config = dict(
    num_hidden_layers=26,
    num_key_value_heads=1,
    head_dim=64,
    intermediate_size=832,
    rope_theta=4170.0,
    rope_fraction=0.5,
    attn_scale=0.125,
    extras=['shifted keys', 'a norm on each head', 'value embeddings', 'hashed n-gram embeddings', 'skips across layers', 'LayerScale'],
    init_std_qkv=0.0271,
    init_std_o=0.00376,
    learning_rate=0.000997,
    final_lr_fraction=0.1,
    batch_tokens=[65536, 131072],
    doc_mask=True,
    max_steps=7842,
)
Each number is 128 + 24 x the weight over the matrix's rms, rounded and kept within 0 to 255. Layers, rows and columns count from 0. Numbers have three digits each.

# layer 14 MLP up, 832x320, rms 0.0345, rows 536-647, columns 200-239
168108126172141110068155122148058121129117134125139148146084138117140129146135130083142121120110059130165122140110111103
134078133075122128143117110165136106155144179169105094072075130100120111153107138090103107172145117124141103150152104172
129134162124123131099150131110166140134115089137112100153107170149150111154132101074095095114114115108120123078146113161
110123153120144150117125188161116142148158129141133143123119105143134094121134141110146128128124183123129117115123122153
170104097121123112121130091154148190138125165131097154106111140113176103141127114096159160123135171134101137123127101124
105110119139143166122138175138131149149109122114121099174078157142152113137118095111131095148129130115091117161113156147
148150095110131123134153126154145134165152150147117115135121090137156127141124094127148144094140167139153138113117099153
107130133142132146094092155109143113119110154123129114132143123144095130172151135133170131127148093111154137117179118137
127148160120129124069126112093171125111147125117148147140098108115152126120131151135090114144140133163096129071107152113
114141156154116171116107114149098149155128128138126116113151135146142149150091151105134081112118061138098131145134110132
149152133104095081112130137152120124109152125113121110126108130143106107125103099122125179124111181118142137115096117172
109119164076119143156155118099127101117113092156141110153127138089127089130099136137133139131128163154131109140154131121
139112098139112124129102133163180138164128146200114132108134130094170106123123135121142143142123130123125124116122079134
084148116145124118153120131115149130151109074101188075111170094085146118108156140149102106091151163092149121153133124143
120149116141140111105113117117156111135135128152089133126137168157144142146146073128128150107135117137092133132105105143
173131065119137098125106111097064135134106157117109163066159113124131101093093076176156126105124135132084145104114160115
117120151132141101098120146114145160138136136143110154086108110144077163115134094128149142139128157138113129137147141136
143152115121127108115137132120157119141053126130108132089169116116124155134134129127133142127077115151117139067141097169
147086108157148121135142131140104127130125150126118137162139162129138123123105145090168126174133163130129115101089098134
147129102151140146128123129114110081118179086170134114166149086149139164084128134124138154114141098135144122123118121148
151138138156114118139123125133115142170134131101132116178144120126106120165106100122174180134139085115130144123139088149
143146103104097102153121158122104110140140122112123127149141119132128075120165130118107073137182134100154129148116135165
124134108129174126143129115138121121150131124134136124086181135129166083118124117134153107140116078106118158075099112136
125164109146094120149152127118151138155127082115130106156182139168152117127099141085145160111133145126112117136113147112
076139133136120109127113130130101149150153145095102091117119113152170118180147073109098152132127153120120125087140130153
165117132112126135128135123138107116127140136111099105139101161123177114128101120132144144146098122127115179136143146124
119134162128091110129089124155131085129176128140121175166156141122114145130107141142152118118083112134092130145155154077
116109126092136149171151163083054107182146096150118116133107156137096133121090124127135079157104104079138127091152102115
100126148203130141090126105168206140117115139109135132136145142126107130145113120151161146149150155165146123170121096125
084130092141107128142160128133086120110100151151138135108117119124124120089154162158081080143158132133105110124138109093
112147097126127121141108107078120132125154165144141106139108111077154121091119124148136145123153144158140132120117111160
146119139115124148116165138108139139112105100118136134105111088155135115169131135147130127118144122136094131154105121110
117134148165104088096146112135147139082187106117128119075157142137143098147097145152107085143129090121163133123151141119
130076161171114168119134161126107123142106125083126111083138124129162154099082134106140092097142128112100123116176172118
112151112182102152139083171129091190169154117159134146089177116162059105120098061109128121145142128138118123160092120156
129150140097137148152167120089148115151139115118102133109139098115117160159098138075141131119100144089088119110140090145
150133107136138151112073140142137105128132133154110162104106136119094160127152156142133075120111129105155103085132141105
138161128094147080095077131094106157115129167123114106076136156119132127108142137132115121140153129134131115138134105168
142119116079151102088121119127138120136118155120173137136087103128118139136144116187089138140141132132134132166135161153
144114122127139217061127135083104101094160108130141141130140120104137148100112109145123156164160115090118136119108113152
132132129133163148160156131138121127134167165133123160132113102143104134166167109170129162133140142159123126134170146109
139120105104146123089104115151145112169154109101128127121102115111137148147127153125112120127116137132104121127091128123
169101118121139078134119098127119108128127117117096048127182143115129144163131101140105113082116156131196144107104107106
123126111109137138110153137105114139147136172121119119151154158149105084160152108127118132115137146148102150146134145122
160141120143099115157128094143139120127144147136160132110088136092150132151105143088133127127151116157156144156125145136
108163148156134137167111107131131147142148083134096141082152107129125111159117121123113102095163108107143132126131126134
144167169144157116092141083125160136105128121127103127120182178153147110166097160140098079098098218136114125104100106098
141128148151135139150143135083119095149082158103134087061151111141128099164141075077169050130117132165144126191122119076
139161140116127114170157113132138120118112135152129147127138099130128114146102119129118165105095152135143134091126121065
128119114108090119132164119129138073067151121127104112125134092162150104108111158133125177158112096136128126148126101109
112101114147119096162142150113136089114132136107152110161144063150106148170102102111127143126119152156149131150129132103
127104141124133152130126117114142178152134135101116134135121089122142139135144144124158098128130126084142147117116146135
113133143149161181125151181137167135141120123073116135058100139104162160135160138145125103071133153153107114132117146098
129117110084150149115119147103118101151091125126133118136121129140133087137157085181122153116100134138128122125123106130
142115103128145105132183111157150114161125127077163126175093159106123143172156098147149131141151106164145129141100095119
128102143121120143086120136102120106123133077151119133120125065133108111101125137095089104107145116151118146139107140083
099155112104152122124098169124093090077163137110073130134122126142097142137123121152111145117159105131115150143144127124
178171142111156133124146158155113158132147130155167135120131135102113140146087117112051143137154127087125123122112124110
072113103109136125137140168141112114134153093140117142139140112136140125129137138119144137085110140116138120150136079106
100174153133072123154145182115092164106138164110120153170097109111165111124095157186143185129154120090187135181112177134
140155151107107125084147133124142113149141088130130135154093151102150122129102173125101110129151135156155122137111141143
091129112141137077121119140125098114159083127130148117114142149138148159100093147109117150130119173126121118132122157154
109126150112134125133159108164130096145126129154132109141104099105152161139126128140102164119144153127138104090103129155
141164107125143170155169105161105100100124163147144104075130179109170123114107135146111093100109138100137124130128102135
158107130089117136168128093144166148145095102141139152093123146089088102099086134138161114123132134167099173123113121146
143097175127117165099160127150112138157120103069116124147127160188160093105071163180172139127104150112119124123113148134
103116085150133113136110154086101164155120127109104091155146137129100131121111120066136107172146155143117117120115110121
120089154111126143115107108132154144135147093156126125157145147103113162137140105095127151147113126132137137112100115122
137134124111154108166133127131140124103089125156079133116095152118165074127165142083160098121128134120112117134164080178
115127126126141108110119123134125134136109207134123071128083129159150086151101158171100132114099109164155127113136107113
091106139115123109096112119111156113094150136141147161130114124197164140121096156129130153111121143155115119128173135131
142131061112133118137128089055116068093134087117158094061188131122099144130117095094149168124093156147116122117086182059
102141133144076146107143153122125171129139147118124122157105142103098136133082133114084099117143145128091124133155090123
143127170094149145110141138145114115109112127115116121135104131094080131157140154136132117107155095131096154128138105082
138125118083075127139158156111082126115098128162132151075141127128157147130150100138110072140110075126145119131184079173
092108133113115130122152077131103150060114162106149114087165085082100134128140203149151138100133108123115136148127097070
129150122151107138104130092131132097136131138084155153124145122138147156076144176150110173151117144139136123150147139155
116109138115075108106147136111140130155161158145159143087175150169136071142120110138105139112126132148126127160150136160
134158105088158091164111090153121130150139110130112138142143128126128107143103130123102136143114138118129145127154112115
160120135110101150119136136138087098117155145142078165094168117134103118131126158133160080148086172103140101158095103141
126130127135126120117138114070094146119087130125130120140085134123146133133095190157083110123138127140124142124107099163
150138158120093120128092137134139151129162103132117139139143094161131145114101135132119172131112170134099109125115143115
095153078144132132087115133091149154099180128141105190087102092131203094093145114115072117088120153156132099167078142121
135142121139108113134138165115113144143115138100128125155150130107142111164125164096151121139155103144118142115156151154
065173106095106136091148153128127133133112111122120113119156094125123089115101088139165145137142152105123106116132133147
131088159139118147134101112101117145109161128140105118149164104138142153142123121109123156160144110119126129122143136166
097169117124127108155159135124102152147079128153120158154086158127121139135138129177118112129133131088127117127168152110
077129090185148116130118096111070142120166135160121099158104124117134109081114146099117103100143150143153095156148126126
148178121122138162104101159142109148148122111106145135118143130130104146137161115123117113099131141164077134168103174105
151137105131141133101126114147043095167132133086137139162119179130128146082134158098138148129192141090163123147151131130
103126143121131123127093126088157109152124145147131153102142131149106149199158145135153093108157120114132129169142128144
106090162107146134079127136126133172153174123091131144108122139149148123129137118159082115118156132141123140151152132116
151138133119142118151143111129109131156092164163114137169079154145116142106133090100099152111155153126135131150137147146
140123125111125103140158123128133139146134131094159107136110106141125145133119127117115122119137139143118135127120149122
113124122176128132108100138110114155129130120126131106084150159102126157100155143126138096119143117149155131110125119121
121095130104151094122176126129082162150154098156110128112148144118134133117129149151146129116137133131105125174107125090
149145115160072124181138102127131146125160166108094080145143176139127157155108101149131138109130157124152105133134130174
113178160156137171131141139182182125077130161096113150136167122151148118147156107149141168106162179102129110172127082116
118157130103104118179159132137098135156156116119125160139129144177167114138107105071124138110089150129116110123122152092
151116210106143163095097153146088153141089098168089172094137148213107102167104108104028165116110151166128138148089185137
125141149145161135125135102119095138150136163121134153167101135132127140111146131150160154129156102117155143111110087138
176208101166130141171149139102173095208102090128083119122130116111140123142142053156125114116167126163150144142068119167
149121096150137112152130132121149137120107112138108116151096150129176089127151119153172143133129147149154149134149096129
103108153104148128138100090128097160141151110137120103104127097127081114126106142079104140132142137108115108107146130127
110167137117125116113130143126126117061119154162121148109105097110155150111177120126149105137137151148126129146112140093
107124100141111085149123138125112128093127117120150118084173146078111122162139129096111141138144125124166105148170166140
128115143137171115152145123116174116087129159115098120135109159117083103153134090071179113123152123140109139111143136182
166159200200154109181149109056107093159094074198053086175014103131166145063151129098048173176085175197047146096177142121
125090119142162128132133162179172096157123092131127106144154074079152154126127123149113135105104147107064173128117161127
140095116213142176140126105124124159113154170087112156164178114117074129172109073139131171116109054128141084143140093145
083119097159098137119114142134127152113139101131119109097092153134110138147134139127089113124115124109139136137118147103
147159136098112081123086145087106118135128124127115121123124124140132107119153105124124143122119185159104152117140133097
# layer 14 MLP down (transposed), 832x320, rms 0.0331, rows 536-646, columns 200-239
105170094150108115162122111111181121125142148148098108124121144133082187120141097191139132154134130160154116134144157088
133104074118078134131151129140116138089132147125191150131152157134155140112157144132083136148158142124150099104105121103
109082136154161167151147154074130093107166105131169158096132132142128166103121114148160118100126114154150113086088150104
127087147134118155144140099144117114150103143133125148137120109135144115135152199109107073140127149142149176104126092103
137125130133097113109111097144110144136141121093158112071105113102123123083155115102168110096129131114128153120125168133
074135123102143123133123090097152109140110122134159126159143121106095093093092092132122106134127196127197130111102171130
118112167090151137150101109102122128098107076122138149106136104148094114145118106118151110144082097154147168152146114086
199154142101115091116120128100112080128144103108136080131160140127113156129089119147137147113121125125126107107107118149
106089092136139139137125124168106153126148117137133128132184132148116076122114119123130092142091093153123108129118127137
150118143146113106109077151126117147110148081129119128123168185117125090126093099154125156152131146080140157141113128112
121116157160095127093148117109132121164148174093109115135105154133115103137093156114132130168165113112105128124135142148
131103103147094120107118117115106104107080079095175143108131117115113114114126115138094126131097163105140115152118154106
125157128163100116135162080138140126168153155163125142121141140112134123143128130111137139135118142168113176109142108139
140152142163110147111151130088100139115100168118138085165138201162135130127139094075140082117094158142128153110132131183
151134123108127132151113135149189138130145132159134143168128106163125190143076098097123135121133125113111127140123096137
134133142132123137110153110131127087131123110120114070086142130118122120154137103129143132151111130088102087100137164114
128157141139157156117131092139121131140131141149133154101164161105115094117111086089118111140154092100122153110142111127
121129123101144120124106081103147129128112108111086148124141138126141160104176128130130103177131107112134139107148085117
130122160084161135121130130162124134114138132136143104137147083131133125133144110131121141109135127147138085162125180127
125162126176114117146110168111102098155129120104104137142119139169136151117142166154106159139120148093139094141117126133
126126156104136135169148150126099119139119125146141119124142124121097116121139128159115121114108169098124087127110158115
085100122141110119143081082154098107143106151130142138137126153114123170108110107109128140146152145085112119127171080097
141112105129140127095110143178148136149119093144143090126149115089123153098115113144163149089127151136154131133116134130
104084103105138151143128142160105080115138159130096170121122146111122147124157120131092054115100121188166089147137140154
103126128121085113132099082097148076135157121160057110176146159131130100108123137094131124096109123128114092139156135091
136137160137127147124167119096129124149116152133098101113114111087115124128163122129136085146117143129106137107140132107
115101158122122118177117122114177084097161114102073078091103130151125112127144116111132089123098113138127126072104163166
182067136156129120118084128171147164162128142112118138160090172154129140153108123132099144142104130152113103116122149125
143124126147117137129137087115153076107157142202131095124160116135136119131105121158112123153138114104179109124173150136
123100093144143115134143158155150085156159130085153120114152168133108115099092119130130148097118130131152100151116129094
138140161119057114121107108112136153123117133104097104134118109110122114154141107142130111130113116110102144123143115088
139157098152119130148146171099129132112161130099148128120157142153130105162158083151129117130152146081178130150130119106
084157144125123123190115117091132124135107126154138142122103166134171143125099166172064136134105151126145072094168131153
123060138105123048107115117131140156159116145171136098146128132116145130114099116123111166105148144120137108140099113150
098094073169125147122074104161094142143121148153169143058128104138124095097143140125082164107143132162170132149153116140
125151140117123152103115214105140095159119149135116087109119107152108130160122124132134135124096175067116094191175101123
111118117169107089071131144126114179136132106154152131140125120117138138129154190150086137125085113133170128117126118153
141104085124078169112120108103129153134138158177131111107119112154155129134123127141111119150090124112126099153126126139
132090121151135126101131119163153120144121128115166101120083058163150140137172130129099098156125124149155158150111113163
151084155120102130118116160154185140132119105162117118161091114140088091102119084119152116115147094103109123160099163159
151125093164122134192146082136147131144147107133100115161129129114094108114128148128158156103167150097126157075158110139
128131160119104147134127172113125143111156105129112106132123107121124129117155168121108111111151188135116155094093124138
165072118159144115086091110167178098121103136113075129110119124155105167143166145155127099119108124087144142104126142141
142118099093163150105131148105134102130131138147120118121081156137121122113133143112153136160101113155098148135136113127
130095128119117134108133134176173126107161079173207134138141167130140120101080087154123127105140101158154145142136161107
124146192076167126114104135132085118114130158126090142126092131098113140145121118109108118124135147157126136151096110128
127128099133158128183099124149168130114122130150121096153127104105111117134110162164087089108120095099119125075057131061
132128125138120112071061145088077132133126166178131142147154093152157151118136079168129154112087198099172134142118126119
111111147095101115132091127088123129146097138140137104137121134154144130104107118142120116111131108105129098132157118107
102138106150127133132164141162171144099106173113110127132086114109154123095118111134082177116142182096101105158091118147
122122115125149152160149152145088131169172147144133140168147163148142088125159084143184147112105170120136122120123143173
203138133129122117166115095138146125113125106187178129107133158149121126083113108143093107136124140174123105137141112123
134117128118122137126145125110102087133150083164120112156131155188144127120110136171149117139088133079078112153155115142
133158149116150126125157119108132105170145119086138100120128106106121119132122119119119107176094120141162127135149139107
120123142124143144148104112154150113144139120140131150111179086123087165136109103107136126121114107124109089075156155088
158152103074139096128168133119117142114194133101112150134070126112143130069126139134096134082155165102157126114083119085
182141153157113095134147093125169127114153153115115135134106120145118144111132159117111135151103147096107148091142147123
135138159146122082084141130102128152159158146129131128080102152158111113114178092122127110135134145081109132126125107164
165166154141105098116110143092162135144093144141130132068108147107119140129114182152140133168108127115143081141123152135
137136132101083148149158120177084103145118134112143105166173119142134090115094139132134099138105121161147151088132120137
157111112161110119155113116140138104111095133129129133113172122156132145143126114142162157134141126081100132114144101113
147157144132132147158125133121129148135127141127111113116139132130119133093113132114138148156153080148104149169126149145
152107129117112141113123137141134130156139129152114138138135141148104103133148106100144128147101109161110151129122113116
107131148153167120141096125100138148105092136116123096177157107127126145108117143115146136139160116166062146101116123162
119108171137147096116087124128134132134148130095151108123164136141082102132108156091117118149137113129112165140119106139
156128147145148135150121185140154124112115133131116143124105130114131108111125153147134143091110132107148121163134136125
105089107096144139162120120133076100171116140107161133115135115131095114125089100096126186143120113116146159160121133169
141148140132123139143105119120125154146139092140122139151153120136130156120122109091133094154145149096138121150131157121
095077117122120118121142133133107121131134096136132123128144145111156100141067088142095097150173139120143140117133090160
106134126159106134151146112072134153160130093134104127136196105127156138166124116146098163151132126118141161135130131129
106086113157112105132111143156104126136169164140105147134127112131114113116138114125097125117109114140136137136085139117
147123165129074128153154120136149166152125120123118152159096152102142090133145109087171085172120121104141119133136097093
116157156148114140152103114134125126126120123110121147083145150100114110137162192112093139105119103137147159134118100108
138122082155106124078101087166132127138128162154090134149114105095143126076142101118118130128114135079139125147103131104
154148128147089095168089145142104129174133168112136103129130154150157148091108155161074148107169149151111139151136188105
126080094107167145158146128125077194132167154118136170133130113145094108126150131132156100111155154120142153128170087132
128148146125137137142120124113132107127156108107134131090181128115171155079156116137079068150167155113116147135136126139
136114092099149092094123135123183149141178109136183209097137123110131136137150182151139103151104127164157144143164136125
151125143148093168108132149166089135108090144144126133139116132137146159074153122125168163141144136131136112147063120120
142116127114101125109090138096140123123154150134133139175155143105114141128135155109096123110146119093138104126114120157
154158108099162135125131116099119128099123110102139114105136121100111116127121066142151112139099138111140117131133133180
146117161124123151099132127145141080139107111123129096139105184134134129105110146126122099133125081142104117126140157125
119152177168130195105144132131128164052138107141160132113120129122149114147116107055138116091112094101124107122102120155
128108118125131146150141119134111081125109077118167142105113134108150151113142129131115144118116190140100126149128144104
120158120160133136125114167074139146131124156128154090121127124154129150154089178157101120114108107117119134127155171135
135130103150137144112135135080157143103138146141143127140113135139127139152096104142101122100140107142125130130111103124
127143118123122129091095102102122115106108147134155086165152112106159140129106124097101131128118139135136132142124079154
122137143141147133131161153171138125078153171093154138185104161116177112152092148145159143133114121123154123145164124137
127097111177124104145141070167144117118171107146112149147135139145125131144112136138105124112150143102158150113086104148
121136114103146102144147131163151096142123124089142128131129108104144137127143127164136133086100146173134139180114168108
137162078088085138085104159153154117102109167145134128135164116099095112101100099147135135131096149122137103167122137112
101155103172139145182100143185112112121109105123154124153059138096174114164127120132136123173112125100115146086111148148
111116157108162102143085143121115109112113122144099148099118169126108117115129130132158111152111104133086134126106145114
151106103192105144128140133096145099164145113154121141150164125121115160135144117128136083117142094138104176128075120110
107147157113168152115122124099115160168156162126094105108137131110100078093125118118135131114130120103160107149130134141
155104114126132141118152114144097082152160109133148117070162130083139171165117136148123133113088164109147105151132116088
175102115117184152123169138102130149179138159123102118111150109128156147161121132135141121147140140125090109162144144131
088147129096140137101096135127172102089094152156135170124124146139120114095150164081115143118120112161104101124146147094
113107136128134134120091105139120094125108134160120163097106176119106155098163100124171129118140133143158141121172102151
143084119114121158138134136133181142116125094111173162121110119121085143124150146147128164152141115130153148090119139108
110155137120096130107101102098118115148137135186113104115128150106128127132140099163159115111102173122118144100123098131
078084166134155127151146153072118087112078099115108128138161111077127125111134134088146096063143109115139154090115091098
097117151099129152116152135139094125169142113139117128159144116120139063166161139113091119125136121126154128120132172104
091090111089135103135085117105123071136160174132073112118124150129153139121129121105124136147116091099140115111106150127
122087124136139128139132098114085137158174109114120124163157155105118134125098151120108169152140100134121132117141114145
091130123156123126132117154095133077116143106160157092085123101081120141140100135123150139111142170149120122109173131141
118149133122094165141110106192142118139108172118117089132119131099129122159163129161126145125146138130121114075136101129
132177132160146135139139136093071094134142118167114120160136077127116136098143129112109119131144160119116112119147125115
112099113147157143113137171113118136145166128112119126186158117142177120080147160146162128098170100144113141100100153116
113160123106167130112141104150133117167146123141099111105070172129142081135103124145142154149120094086133189075149106120
130114179118137128157159109143151104120146106141127153130149106108148145123110091132128142131103120164121123139136164165
# layer 14 MLP gate, 832x320, rms 0.0395, rows 537-647, columns 200-239
124137123186148103099103096126149140101163126109142148181171120162098157107139137135178165085147143089156123150125135087
079111131178089164153056104147079134137159113180120151118122089127111126127153132133117127120140108142165111153134077124
145146129123143101093088103141145134115136083144131122168165133122134140129110132113091157139148148108124105187114105099
157106118156126125123121120173141124112144094123146118138124090132122156144150084143122110085176101091167123132161122130
105109113139099121153072076167121134100140110128148117092163093145094132096126175106129137128133049093120118127082098071
133144078164148090133095151189169100154117141149130144130121143099112100139145132124128122129163094088111092151109062126
090116124175118104135107105138129096166123097150154131132135112137148120108156112121129142085150094102156124124090139136
141084093163139115160142099148132112139153123110142157127111141114102160146142126099151138094125075099138108148128103104
137131086118137135103103087115091098157135146124153129159134121192127159120153153148103162123171141114131120144135117109
128087120156101097086098148141122113148119136119124116094121126151131122090156116138157121120158110091103087160150156123
106117081126095128129126096154142146094116131101142168111082120142101137135117162130126134116133111145137081135078146136
092100121138093138126072089135155099150130142190125123126108114130115117157157115124132114101134089114151117105100091111
086115074159109137136108137127133129099127098134172111133176146130132160125112169108162124097164087104137099166141132138
106108114143135165146129151140128121118125113085137169121124129165147108128144131134118212077141155124135113125116146125
137128064133135092140121113122097137104121145141151144097128093147133148046088123162179135106158152125137113126105123114
135123109119102108105135117143152165088171107119120144149097103149186109104109108135161107088127143128138107179095170134
100111153150123153095120096103126083093138109137145130127153120083127154126147084164138145110172117082169095167152141081
123066119170083100137120127147170111106166112172135142151139124144136152103105151099144143120133155110120111157141111127
074110098187128094112070126137161107128163107131133135135081108145124132128132109110138152129178137091146108142124087104
137116116106152107096134129141127091108115133155155157109106149139116166105139157171101119098122152124150116149121155152
103128096128124107088127095149123146146123128127120141163095138137138157114133127129116134105135169134156101152136111132
113125147153105141109101133121128139101149105148143155139109126117118167087140126118091171114167123110138109181157092086
137131099150120105102137092102145119110112119141133134124156059180131128125128112087154160111139146085173121131113121161
087100138135127098141083104136150104107120084158127140120114109143139157145119116126144152130129154133153130177117098092
128095116146116120142108110157128118109157113146138122158120132145165161124116124137133159118138119114161130163124120106
094094117140087103167106127151155103134150104139140150153143134116136145139134141114130164094112128113126097138109127087
136103145157139119115105046165133108080135120110154122139152126135117143107140159136133178098130125107137110166135116185
109119123143150160110123082165137136101143117140132156145152126128115164133092158127137115128166166149151097155118112142
122102076162123093143137142157114105138164115151130140164153114133101119086156091153105097139177136138125116162129098143
127118104137115146141081121145083123115134120166139182138153102126093147129130121129123159118143137132127115148122120122
146110137098135100169122127171135110117121110132130147133128129148121133117068130161140138127137108136155099150136144094
136115065151147136140096120170152130160101164118150141123131106113124143119149110109170185105147121146144110176073118113
116135100131122090140088089140154106108138135146164141154103105140084136140179139158115169140147107126176088139076100132
142128130127083117120134064136159105102090093116143125180154129159123151128096181133140103096142114098161097119132127097
081101116154134139142073140157096119111132105195172156152115111111113157114168119126080097121176113102142131157126119158
120123100135118130157105118173143154133140111119141137152119084150102125158117140137097112091177139116159091125151075145
126094108115139081121077114165157095138152133093142160182176092146098138142141104117132160114137151082175114114106090067
107117124139089149137097117132128145096133117107116121161175136116102140146143095155177163094119136103145101126118145124
168097098116117130161142177169137149149127131125196123148109098135106110151140119090147120172147106092124105108109088142
077068123138103123137108113116125156150141083126156137146148063120104155122128131146126109078113150141154108142089134102
134128126127165114117126117155140153141162123104163131118100114121136151116151094119126142099147135125113109140119070127
091155121131105136160127125125123143112110114152194203145123125133139168099125142126115164129153082122133089188156112112
099113086143138123118117114131125138130161147150142130169155136157106117146149130136123152087155132112138099174113130102
088125106134163123140120133118138117147141124135137105171168119155123121119156124186106145098141136095126102105122106123
113113116145115144126111099127081104162161160132154123149094154113133160141145167160090110101146163135138083096103116113
108100086158096088176105139146110110115133124150178126122101095116126168103145121119135164134152105095167098158130142146
072149068142119111114118131154118166121141102127130116145114111145135138108146149167104168076149173113126103130131105162
116126143122120101142100111138160104098109123137133135127123115104113125141132140157127133134133118096174110136138139115
110112086143080147142063078140133118135120076162139123117148105151068159145139159106156167108124122110138130130096115141
123115128132065099171137124137130110117120111119140093172138074142080134131091118101150166108120117119181084142131114117
096160105117142128122108133138108143150126064163131114130134095139112149156127151125114147118143068129145131119074126159
126132125130121106119131139138161169166159101127122129170116143199128125148155138173142147075169156117147090137110121134
091131099112116139112100145116107112140100127139149132141110128142104139118192136192121155093140121139169117138107133142
112145118139129139163097119123119131126127069119175142127116118152093110156186142144126107113138090129149087159130134104
141120138132164104063113129136114099091163111117121122170125060154142201105090163114106117104142107088138101130168139108
109104121169166116116096093142115114102113137134171134138136098160113162114142129136155159095158104131136126132128094086
121102087135133169144132108158118116105166106144145150166167105190157148122146083126110141108110103083185103170119107105
123101121176114146151136117144165142104131143143126165180146122093156159128197155163140171091146134100097092129122125106
131089130114153079125104125138148120102142157133137127192127137158105162137124108116099140105176109116160108119117122128
129125108113097089125138105142108123143160090121147124161073148104133127106129157121140097102153111112150130152166112135
094124089143131107167113131148130074147143092134159113119123127175115176072104149123106166139143120134166110134135132131
084124136122121120117121093154142106129137118167150124145111083126154185142113146149104166118146149119135090110115122147
131084141120085117147112141166121123120111141112140136158113107130142141166120160136088145111166145105253111101119087117
036131124183094138117117121132104112141128131169147135151136109111152157168161153137132127105130099088141089106119099110
098100123136109121180080132132121111116142137134158114117173121169149125146141111146114127102142099138126125142117136164
098123145110109117142114101135175144091139136151123179144115100144139186127114128136152111135115114119132114111127150098
114167112126115106133117100153120096091153134143177166138120105127121130138120133121099165095116136130122125154142103121
110126155148121162161125069111091113129132141137178125143168137157117155144103108097105136097157054106131088127132122088
145156119137114109103117140173141153128158143136148111141086104127143116100163126136168130097141159116163101150161165151
157075123140134152141087133126123130080159147117141135135179095165160135130158183124167182120148114100149120120108107100
114083090155144107152140100098140088121151079127161101095140121138116163122158122132145146110127156120147088144053148068
143081134147092133167112071134132092126077117140167110109125149148109135161147130153147114091132095144176117131129105119
072143108133133098124128124164146135145144132127142124136153105158141142087103107125154145114152139132156119144109162148
093149120185158102113093108119172115108169119121141139184120097145098153116128155107122166113151146112132102152092147095
091106100120133117158111122177129122103137131102177116137136101102087164070146129125087125116151186109145122140121163079
139120117181127118134116141149132114105114109114178145165154111151156168104138141132094158128130149096134114131122124137
116136125161122123108094126142112097117098106161115136110152117149142136136125145170125111088107132143147121169145083132
106101134163123152111132124125120105143126118126134129117128105168142168105141159130166154127168104137145121139046095129
087133119166138112168111135131167144123120103151191136159097121144152150103146113153132157086168122110124118132096141098
145137131165130091160073135129164094137106103120156131131141125123101133171158148114091190118164127135173099094102102121
092103137128149121148144092131141120110142091135143132126124115118097165121137126140081151119119101082116089125112125153
076101102141124145124079142158127136132119088142159141128123106137162129136142129114112150062135102126175104123074137149
123135129152142127109127142149149132115121140171134110104142084177133172113127137114100121114137107119119120155102094114
051125106140124090101105093143177112114138123130112119134121070149127134125099094151114131102119128077194115123121117128
102125121137138102170115108122114089146112079148183121109125121109131123121138170153129087082124115111123107178117125094
106110135141121096112113115137104155150108094134165147116076088167122122124140167161128165094110117110162124135083103129
077120093147123112156112127130133110068120073175177136131137093151134157079131158071118129091129122114127077138103164112
114118121143157136124116102212179123107192143175113176191095125124090159160114143145105100142145164121162129124110124162
118116135153163099102118123139169100115153093168154126129130130137156173082135131107147144111171107083164118149133104116
108076118130116070140131100123079127113144133138143090123113100118132125131086150121131161133112131110154083092139113109
104095100157085133153115113142181148116192140144139126187149100131106096137132117138120158124140149173133078154084152101
141119138138140108163110101143113131142124142188158134171098142159093152116134101109110142103170141114164103142124123131
107155100099126126088129114109127133120106135142136113127091153152133129106144133127131162108130136111128085137123112121
127124094150098091157103106149120103112146104096144095108153106139125129116161161115137138156154129111133120127128102147
084132099147123112123079093170136124101165149146151122154089103188098133116141135148095134126111151112166086119130111140
120115176122141121144142110121122150116163143113139118167151135140159160141150172105116145115142127112156079110150097132
134154118148111154128102140190177149096120118126138148126165110181132123130126136131115159107168144096121091168126087134
113135134134140122086088081147133111128163153151147162103115152139088165105118145171159139096138099116167109194151101141
085133105121154099141065143116174123113117100111194110153125090125133153116114143108165179125161088090166099111168096093
102108126126126121138161135158154142108164128115169082162142108142105146094139121105094131127115135101164107141128104111
138149084200103131133116096128134143141124097121142137138155105132112152151139103157136132099190124114148109155092107142
099095106139125116055087100138112192156102080142115180162109102115089149145151127209093100078126150110149105146073156133
138147133153119120148116141137123131113153090114134125147152141131146124121126125135129130116110119128171105122114112146
107099133133118168124100112118140104189108111153113161136083118134107150119133154101166138119136098150133143134112102138
110108140140131115110084074136140153128138105156150142132127096127105151136149109107091134124167094102149104140134166115
077126123103136097131123129148101121136164095142204181130106122150139186091114174177111142126134142098159119142116128116
113113146167142085160111114089120075115140045168110125174101113177112151131188142135097075085107126101142071136100095076
128121092136099125155110061127137098113136110116162138134130132165116141169132108093104190134127101134187081136136097087
111099100225127140102099110137130152095135135124152145166146080140096143139107105154150170116158081105160055163126093124
114116105131115143110129098136094118160146148135145141134113153140110155124141162146119151144102103105154132114152085119
113109107141116149131079132140135114141120100154143146145155153135118128113112150155107145130162126118131090141112139159